{"n_layer": 10, "d_model": 160, "n_head": 2, "n_kv_head": 2, "head_dim": 64, "d_mlp": 320, "vocab_size": 8192, "activation": "swiglu", "norm": "rmsnorm", "norm_place": "pre", "norm_eps": 1e-06, "positions": "rope", "rope_base": 5150.0, "rope_fraction": 0.5, "qk_norm": false, "attn_scale": 0.125, "bias": "none", "tie_embeddings": false, "parallel_block": false, "init": "normal", "init_std_qkv": 0.0267, "init_std_o": 0.0, "init_std_up": 0.0267, "init_std_down": 0.0, "optimizer": "adamw", "lr": 0.00191, "lr_mult_up": 0.742, "beta1": 0.9, "beta2": 0.99, "lr_head": 0.0135, "grad_clip": 0.5, "warmup_steps": 544, "schedule": "wsd", "decay_fraction": 1.0, "decay_shape": "cos", "final_lr_fraction": 0.0, "batch_tokens": 32768, "seq_len": 768, "doc_mask": true, "train_tokens": 252300000, "steps": 7700, "dataset": "wikipedia_en"}
Each number is 500 + 40 x the weight over its row's rms, rounded and kept within 0 to 999. Layers, rows and columns count from 0. Numbers have three digits each. The size before them is the row's rms in percent of the matrix's.

# layer 6 MLP down (transposed), 320x160, rms 0.0803, rows 38-51, columns 0-159
090:564525484518503498494514507510460503528471556492491449504483522579528483455535550490523487540531463530490486551527453525550508507490444415572505533572446520462542454467523475544501493538496493464473534618489479466489463553555560519533489552501519501551498551529477507488504544480476440515515565524457483491547540528482526545507444529505476528465560556449472485483478572473546486446392517520321512473539529559536463524504491453452487590540503524445494500485492517541536472494429555
103:530472493509466476527446492499507497539526484481485555513553571569517540403494515510449523489553496554417449465457501535551535440493500546612617494495525491483503540386483493416521521509525499465513600543507514524544442476479460548498437463481503500468537504498526451494475469531516580447515514502498501478511426528480520513444439529498443487504518464497463534520458455517576522477551547464656508544456511488551538508543472470541485505492465504470501471460522499511462480473527505
105:460452431567441409513486495508485436529456483492492521492550530499491442524479564538502509528541477439548490502485482475506509501531487471447494452490517524551489460514570552434594469492534458548526426534511452485465515547533544540448487498514396497461513471493523467510495578524492424504585435477510434518472510488491546476497513522480538495530462513505471449527453528519537477445448549510325463514546444553546526506490462512490503530484486544554471589501485502457533454462482488
096:487439407482531505509487510493462446477465581459564433473495470462463504517456507484590458503484489475490539482537475553441515460462458509431512502434570525524573525470525559476460439527496479561487534473520523546451531501424495561536542474458564445510490514556483480549440513518553463566479439558487469560508473530412509526541539503509481491518537463455516537515571586534466467511549479490539486448496503456450498456534479505392559464448546486484529534557472494548504467466461522
110:575515477538577547492523517535483487478478474491517500547544532493542559486521499480486474530464481565478483506527474608498483527532487439430495533449469428442485533466537532495550467496508493475542518559457472554528514525547498576449491537578476500497527528461560455466497428495572526543550427531505472489474454459504494456577518422456466526591534533523558499522552418520421471557493530470513443505444473544497514485559556622499530498481481549471479555465511461522493477525469518
098:436532487531439477484523466476505539512449574489502502499552450533505492514443466487525527520550511478493510478486551426512519577486502482483544459472463466503575502491498452478466501479501540502530459432492482437472555557517530582497508455463490563497486427526526533365491538495543386519576486489549522461508537535567498531527491485515515523528510567432552494450446501498488472499516496562397465558515511480437492497558462519423458492498507433518475467529581558579524555531479496
095:512491478534492511602436579515473498478532506529516514509497525493451455572544543487534541562418481491575524538455543487501494463520535559522517435499477497548556459516492520483509482444598529476556464443508478493487506560533512494562491513489498542537451497464525496497511530521563385437546525508468551480500492511422495532503550501545450497572471522556500509496452596549516512458497522499371464559479483531484499508516535446483502506562435447512501545502455465498601481544452524
095:491489467490534520511443544468497461472544428473508535530485527532550515491530540470502537456425472506490524469464512403508488530532541530497563539433430520464415508454478477604471533483511519446534531392475485492523510415502526518496480475519500459462482519466494546498512468512547550441559508456454499538520469527483509488463477506509465480484496500512438478559487515494548526483550491546655462555503516477486559543528574528369462434459533474503472501405527498518524521530532508
101:530491462513454513450544522461537524501499520575521495488522540479513468475481556513484523482533478459534587511523523562529520517449482462506510571432527509533488505470549474553481481518491483527528541512459498454546492487490529374547534520496424537524509530549508448517497475400570423483475474546456429521528556506505456511519555456496545395522467480471554446485490518547393462589497585511550529540520514452531525563514486531545518534469446462533463474505546452470439442490534453
103:503528486592395493562502536499509513525479516529483573499423484516487456499484476474494575535485503460461456530582491525514522498529523515461493484520479462450467455516455493565518539500598481451488492505482471521489555488592510467492512469477475540482596480517496454502476592514487570445540432437553400539468505473411517449504472480557464506478504504536507514421515495519474521538479543427599492571459510463467499431423521522464512520545496532519495555534527498475542518514430501
094:509474521489500473495458475444551463459553548559489526475507521562511471528522510442535510505477448494529582512464470650489513500559515481471546505505494475473482457485528496512430451518507547503566459568516512481514548513431518571546495509439535459560568547483603455471506486481548488444512470503442473489511633519415579517559427490483534489510511472450501516508456542451497515547467491465454541473490502516475524544435559513499519532534462518509434487489473511471502418481456457
103:509475507502505543483486541518477495539536506471491436533592470521524446505510458481558529442464550422558528462475533385480467536525465533512437566517530491451478510515508504533484480531514583523495492443536542455406450458428493503516571499540491518499553521501506546467500534508471549558518480504587511523480565514522406517518468498501497522477483497480507495464550527496485452492508412606655446514493528485538509491533464484436545531474549505419527473428502484481525513514500489
111:539498475487501543534435474480505462532516532484440540529476426470548515483530523516559512475427521551422512485535469400540492479505558480536465461461484521544514526498485543436472463487599458521510491558538467504537517450528456556465487478498513476569509520493532487380538501501544633497520495453518547546509423508450513459489517547498485523491483514523479423516490518445489506476471501496621506510451515505451475463478550534558423442516568533483403507479546490504522556513530466
104:471511454499474550562449468512456554550467435492474509559495462527515523483467516449518510494523448482544456443463472522477502527564499383462491493567505540533487523503463436516509514511553491537454487536497488467497497474584483442571455483541554519483473521497517498436522506485519440481550519487486480483480583500463481501492581534580523488515489537469405502586451550550450570512519491503421529526486523534511473544484504549445463640573462529416476501460498507475558448470518493
# layer 6 MLP gate, 320x160, rms 0.0683, rows 39-52, columns 0-159
101:496488499430480477467463455525419474537499489539428463554464485493504544514467518544547502487516507465492483579464490536378477428489500457493475412515538508544464553498514527552475477495545532510533425519559457468508498486525492386485475495540456544498506557514496571516463499440532473525491535444555448421536558566506508486442559457385487456540532553535547470465495489500520493458475478570475520513537430479497505485466534495460494522489512475443557484500507431448489544569487431
107:506433456558537489533481440508472462570459487501469569476514467451428556546488573523539544445488497455490481513503501468433461531480456525483516412509423444482439430430538468521475528456565463494491521590564514481473435518519525530502528534553532487554565523491452546579461537469560491509519487510470499508489542509491419506474489528476452522481498530592515545551538496403526451484463522518510498485577442462555486556459541510506536475449539552515532502486536522507478505586457507
093:553504499443498483524478450456468470519416520478521517486475437483456424558428531485453471492513491499521551418502608507509558469452538461484477482506533480530495487501528551485463416500529508579521471481468546523503546517499474385546405515531409482472532532528425436449439456464448444539554451523509474530519508526474525472525476522466470484523503439475434539508500520583483461505564516498478514480459608522550478451490481438516438569459503490538471492511471490513469539505496483
101:435536530438494491558566513532497526576497492430512475509484505503440344482503558537533531509533530490495465486470507542511488521495513532526592502557541606482449419444443513499466498591479517474455507501470494527454480477465506463582526525516496482585490484521474515440499501563423479447485514451502532493472500550466524551402466502536542479507477468445459494484520514546534509477519462524477583548487459471496500569474521513475445457519464492537460478614520497500456472499523517
099:452516499523471479463506465436497566530486534500498569525512503496508489517397467487475547510551532503406534532510502460524565513466506473513554512533473520532567464481440516489461537437531550523490469508543434461514557574465517524473479505449508630514488428510548506453480439562486538459551542530539514436550516488496486559517455556570520516459519585446569478482497466540489473424523464568515446439490466449484518521450492476461461547480492539549492440538574531561493544513492520
097:558461538481471455508496428562477521462448484451590432490531500521485472549470505535478543536503474493496499483493498507447513424529512528473464461484543512517518522457493502536529549403539538479452466594514532504523451565540493469555556511520447506501484467449511495492532492531541520490522494500442575493576466572448488434556472476435479499529463508485550503568513511437610466467451503497506472491579486552511544457480565469507502560540469436492581514471457478430539510594550473
097:516528484465473488482558452504563460537561504499562476495542442487494521548497518530573533480463480473510452475398540565472461458525503509593487502479537514414457518535525468457514449550454508635484531475459469447484481529482503516422476529476450495521533511507499551508530520513465599448524562480455531531467518521464528432542454567427489515526524455526472610556507546509502434452470555493516588460496481518482471523458472485528579514528485480466532501482470488557528498459534493
102:424537560522484451472515463541431523491399492436481467466467525504478471470456452541494495534521556574457448527411517493477504466474469547566493513514423493521506529480458529476495514479510460491414438578469520538499458561563516528418485413511515490527533459484521582473517493405533529482506482486549471553499485558502524505514471553566514605479511544509479510513532532567573532407483453521509507505524488534521473512516518504474527525516520428463555557456548477518514548535531550
105:468518507553473530540520435511468522472540470470484525512484523443511428490528492438548533492499453429477523533567484484538466483509543416479490474482454382510529422486425467536514479493459568478442464575444515482487503516461494498511452437517537460545530522504513475480467598461477517455602460473475509560516565533453551418475525476498495481528479549495474561513498472466484540562578518444460501516437522488491436490397503517508500503517513467478506512553474472453577583444484506
087:499479579505484520475479441512471524546488467556413573513574566474526555513526490432506521490494499538595466431472523521548581521483502450505557525463484469448543550535524462482480513529477406523527473463505498520528514528517446522550461445474520452466471445463390566516588506531518580483518502480465507530537545509460516547543450506528514501514446514565505491536462459440542432452489489515492494588479465490507504467468469499531545536472569512419514508493483548563502497455554565
103:430551466470518529491549522521503511506453484465487604457481578514437468475444498478542517569543505510462432500486492578466519476510561454511513590485491555545550526409532466498545483483536477564491451540520505538484489521529525526550485526563547490494522479491541440476529541460454540484523470474487567569513411541431536519521493509601483545504466589488559539416490511476481537471505549424462541462441473461500464493522487457512478492580464504521529521521548563480451511548474506
116:529509443550456539498479437530487461495557574555453552425488524494455403504531494498579527564446508484513517441590535518468490526479539464494539547564525528533478502442508480472477512486505458471497443491467486569523457521545538540480551526535537493593510481537458470430512495521531468437538479495495538555529429508485485450488528528567515581503442505462524489505517500469465479454476510474453418454447435437408459475528505490463462544549432544494420496503559527518535527446493510
099:497435503508537525534526529540472521512447480575447496531511507534430494499535573553554505551475559489562453493537452548497497578511499502476508437539457465584546529477476529569506402474482529466533491455529465505568506547530464466598504525483521524498534535455500537614581491487506544440507523497495552550503504454459502516505589481478588494501487432482493470469452509451500525494580426510530505484508425463512419467474510472521534471536418458514552497489509453466480510501552489
119:487576503500453442575519526486431596549430544492443496521472497543512430519445503461503537538541489537513500595501472516551491428492482539476473509558503491515499505524458523452485576464514490483433482567442463511516479511537463598486466500511462572516475483474511498529539492476469489444466448474534543482513517536501555522493490561535503605476591505478532506492483509507481454547506541429454551514523454471483417528495507532530452453501555446527533529521523589432561578452475493
# layer 6 MLP up, 320x160, rms 0.0656, rows 39-51, columns 0-159
107:519419457489482544476467439518540493478488495434522508540527498552494583421523505520498456468470493554470439454409574490476481542498477495531513431487512580518487483453489426469512499537495533506419520494505510499556506524425520501523505474491501446493526549508555410503452533525565514478474511568469480466559538509561438447496485563409520476510528452522570523511481439540528548545506481443545491559426530474533515487438512476497427535458515540533557515406552467457469497546470521
103:525592446494510485571444531540486466471496510529391480543486562470466522581418519414535478515533580542516580541533461557504468496510578457457459497499465508525547552540502537503496451480540528543438462520512489504468548473524551445499486497547446475502424524516528484434485448470447497514530492503570478488564506468481588511500523442404521481539530447479454535460502494517428459547511540458469484516503511570513482482415491516558474481515484489456511580445503505474506520526469466
092:579424458575447458540587569510477517522566476567503479536483475483572511505498473483562407482487508485483484476538473486540503541555510488517485510457487536434485521546472510511419454590528503488498464482507523486441504489480545437526474520522524524476546547535467441504509488455450497483535432518456520544471564571460527493510547447538538492544501548457482445506504546553579470464552501557562479480474495520536514575501481473493534525495493458447464526420427573581449536528464462
105:519480559499475508476499457466489510529511568494552501471444538504451487422584580503559507563543516485534437493453427459525509520411481596509550510496553553482537517456504525541521512591471454500452535489505513550534517430497549581495475513532506470541487504427556466515552488477468531482501536470486547497469526569515456502420470440546448468518477551546489476504497536543503583524504501512536501565515566513573504509528417455545512531541466532550498582512567484480529438470524525
090:483522513484465505490524574509522446545476478482491458490475440534478532498520492482516498467496465504487490581460513620488471525608510505510494479528499435461486448517562452502463464541484462453436503485417495508453501475446448458488479492579478512539539520495514533512536539502541342489468498530466463513488466538459482469529492485525428478470484500558496539435542549458495547564476494525436455496485520550481447560544543496562503497484524360480542453487437447502524438479476466
096:555466513519529512492502548434493432493539424522468482482530476498538501398554494524456445521527552496441510466493445544520430511459529465507498532477474427481449528476463459531492453543554500544480505524568466530461511468497472521404525510501485437504546561488493509519471533512489500504524441414489473567511550462483506501532587534428546567410506452518471488456490452531472483509545485450483551514476451455442432528425513536548451455535481514413448531542537476499406495488559500
104:471472494485467496510536441469535521539424476508555520503532509476509560546489499466581543513537547480498445526392498574461464478494461475600454493484540549418529506526518458424482467545474507531499527525512458460531433573468521537497528416459566508505483528567556505504481481565461525487535544452508550503504540565507500491530476480499517518503563487507560564458506534526409376483492524497477537507540452493450480520501438512499502517489519564410562471505539464526542565466546477
102:446465518580571469463459459467496543497523453472559457496521522442499573470469478512517549522514555497449449502459511497467472505523498532500542465426516516437541542508492484439497516543488542559532467461497484436437493483514513559484500403521501479505522484398558537507392524416511527528540515497500554428468540525503536485495469564481488523424534502506559484558470435534588501469447478533508451492561499522560533510431479517441528553479543495406547485501449542530534484460480531
107:514517567580484467584501474481486601522534472435516558454434507504403474532487517474456544533494515429461517554534517503541479482494450489475459475493466503471466500514462467533503531451562551516466451589470534522512499550486560508521495488610477482475480533523483521547536572502484485478521471447464470507423497543419518397488431468491530571519463523488482471495510520488524526505452563404483460524448460527480525502428520518517424465554439461538488550550533455486490511503520457
093:467578477464563482537551446489449462534504525485477522498540469508454506571497487589508518522560517545463452500539480480508454540537442509426577462503581381485506491514496558441491540520503494476552487523522544476492440482514456479454585492564530541448528514511593532582473535484482484498415557535534445522487515531507464525458465500483486429489560510470430508481544520546601525514469519515533505498416547541534417548486550538521543489532527459530548501536478519521515505505511512
103:485547421550511490507506524513501487493474514517533504542452574587467463479521460590578454563494535565538504497494522587457509457596527466518495496502480527606508563440499462466540524529470524543557520539466533454481519501445445542531502493532540478447486525515520517516436552542547594539466490513470493467507507546483508537499442559525519466398501495407501507492460497484552513472514560530477500538516523536431477448479554484518562482524441483507473469446529596485467488548456484
110:448515520524480535540385448470444500489500532496451508471447515508482436466589511492508499509546564527433511533535453512490508377425487460463521500514478548493554542545500523465529472487539411443459474455541465514531530497584542623471512580524521549586509556466501486428504455512555507500539484484461573528493442514484530455473458522530480564532443560523491477539543510462496566476492484540523463499555533527440461500515528523476489493549518557484474519491526490502565531470509509
104:526526415545514526549514497486491507452529535494496490533471513574529523483475488496458561497534530515471454514511562534452502515536510471487542513508520499467476461484536485545461463494527491510492541514556514494520547511497579497459555585511539541493532494572539373418523492598540552466489437555528483440520518558540517479551573417546489457461466585401450455546516531512495513472490509529528460491500491487477603531419488516434538548446495538469516532539543537485469520452571519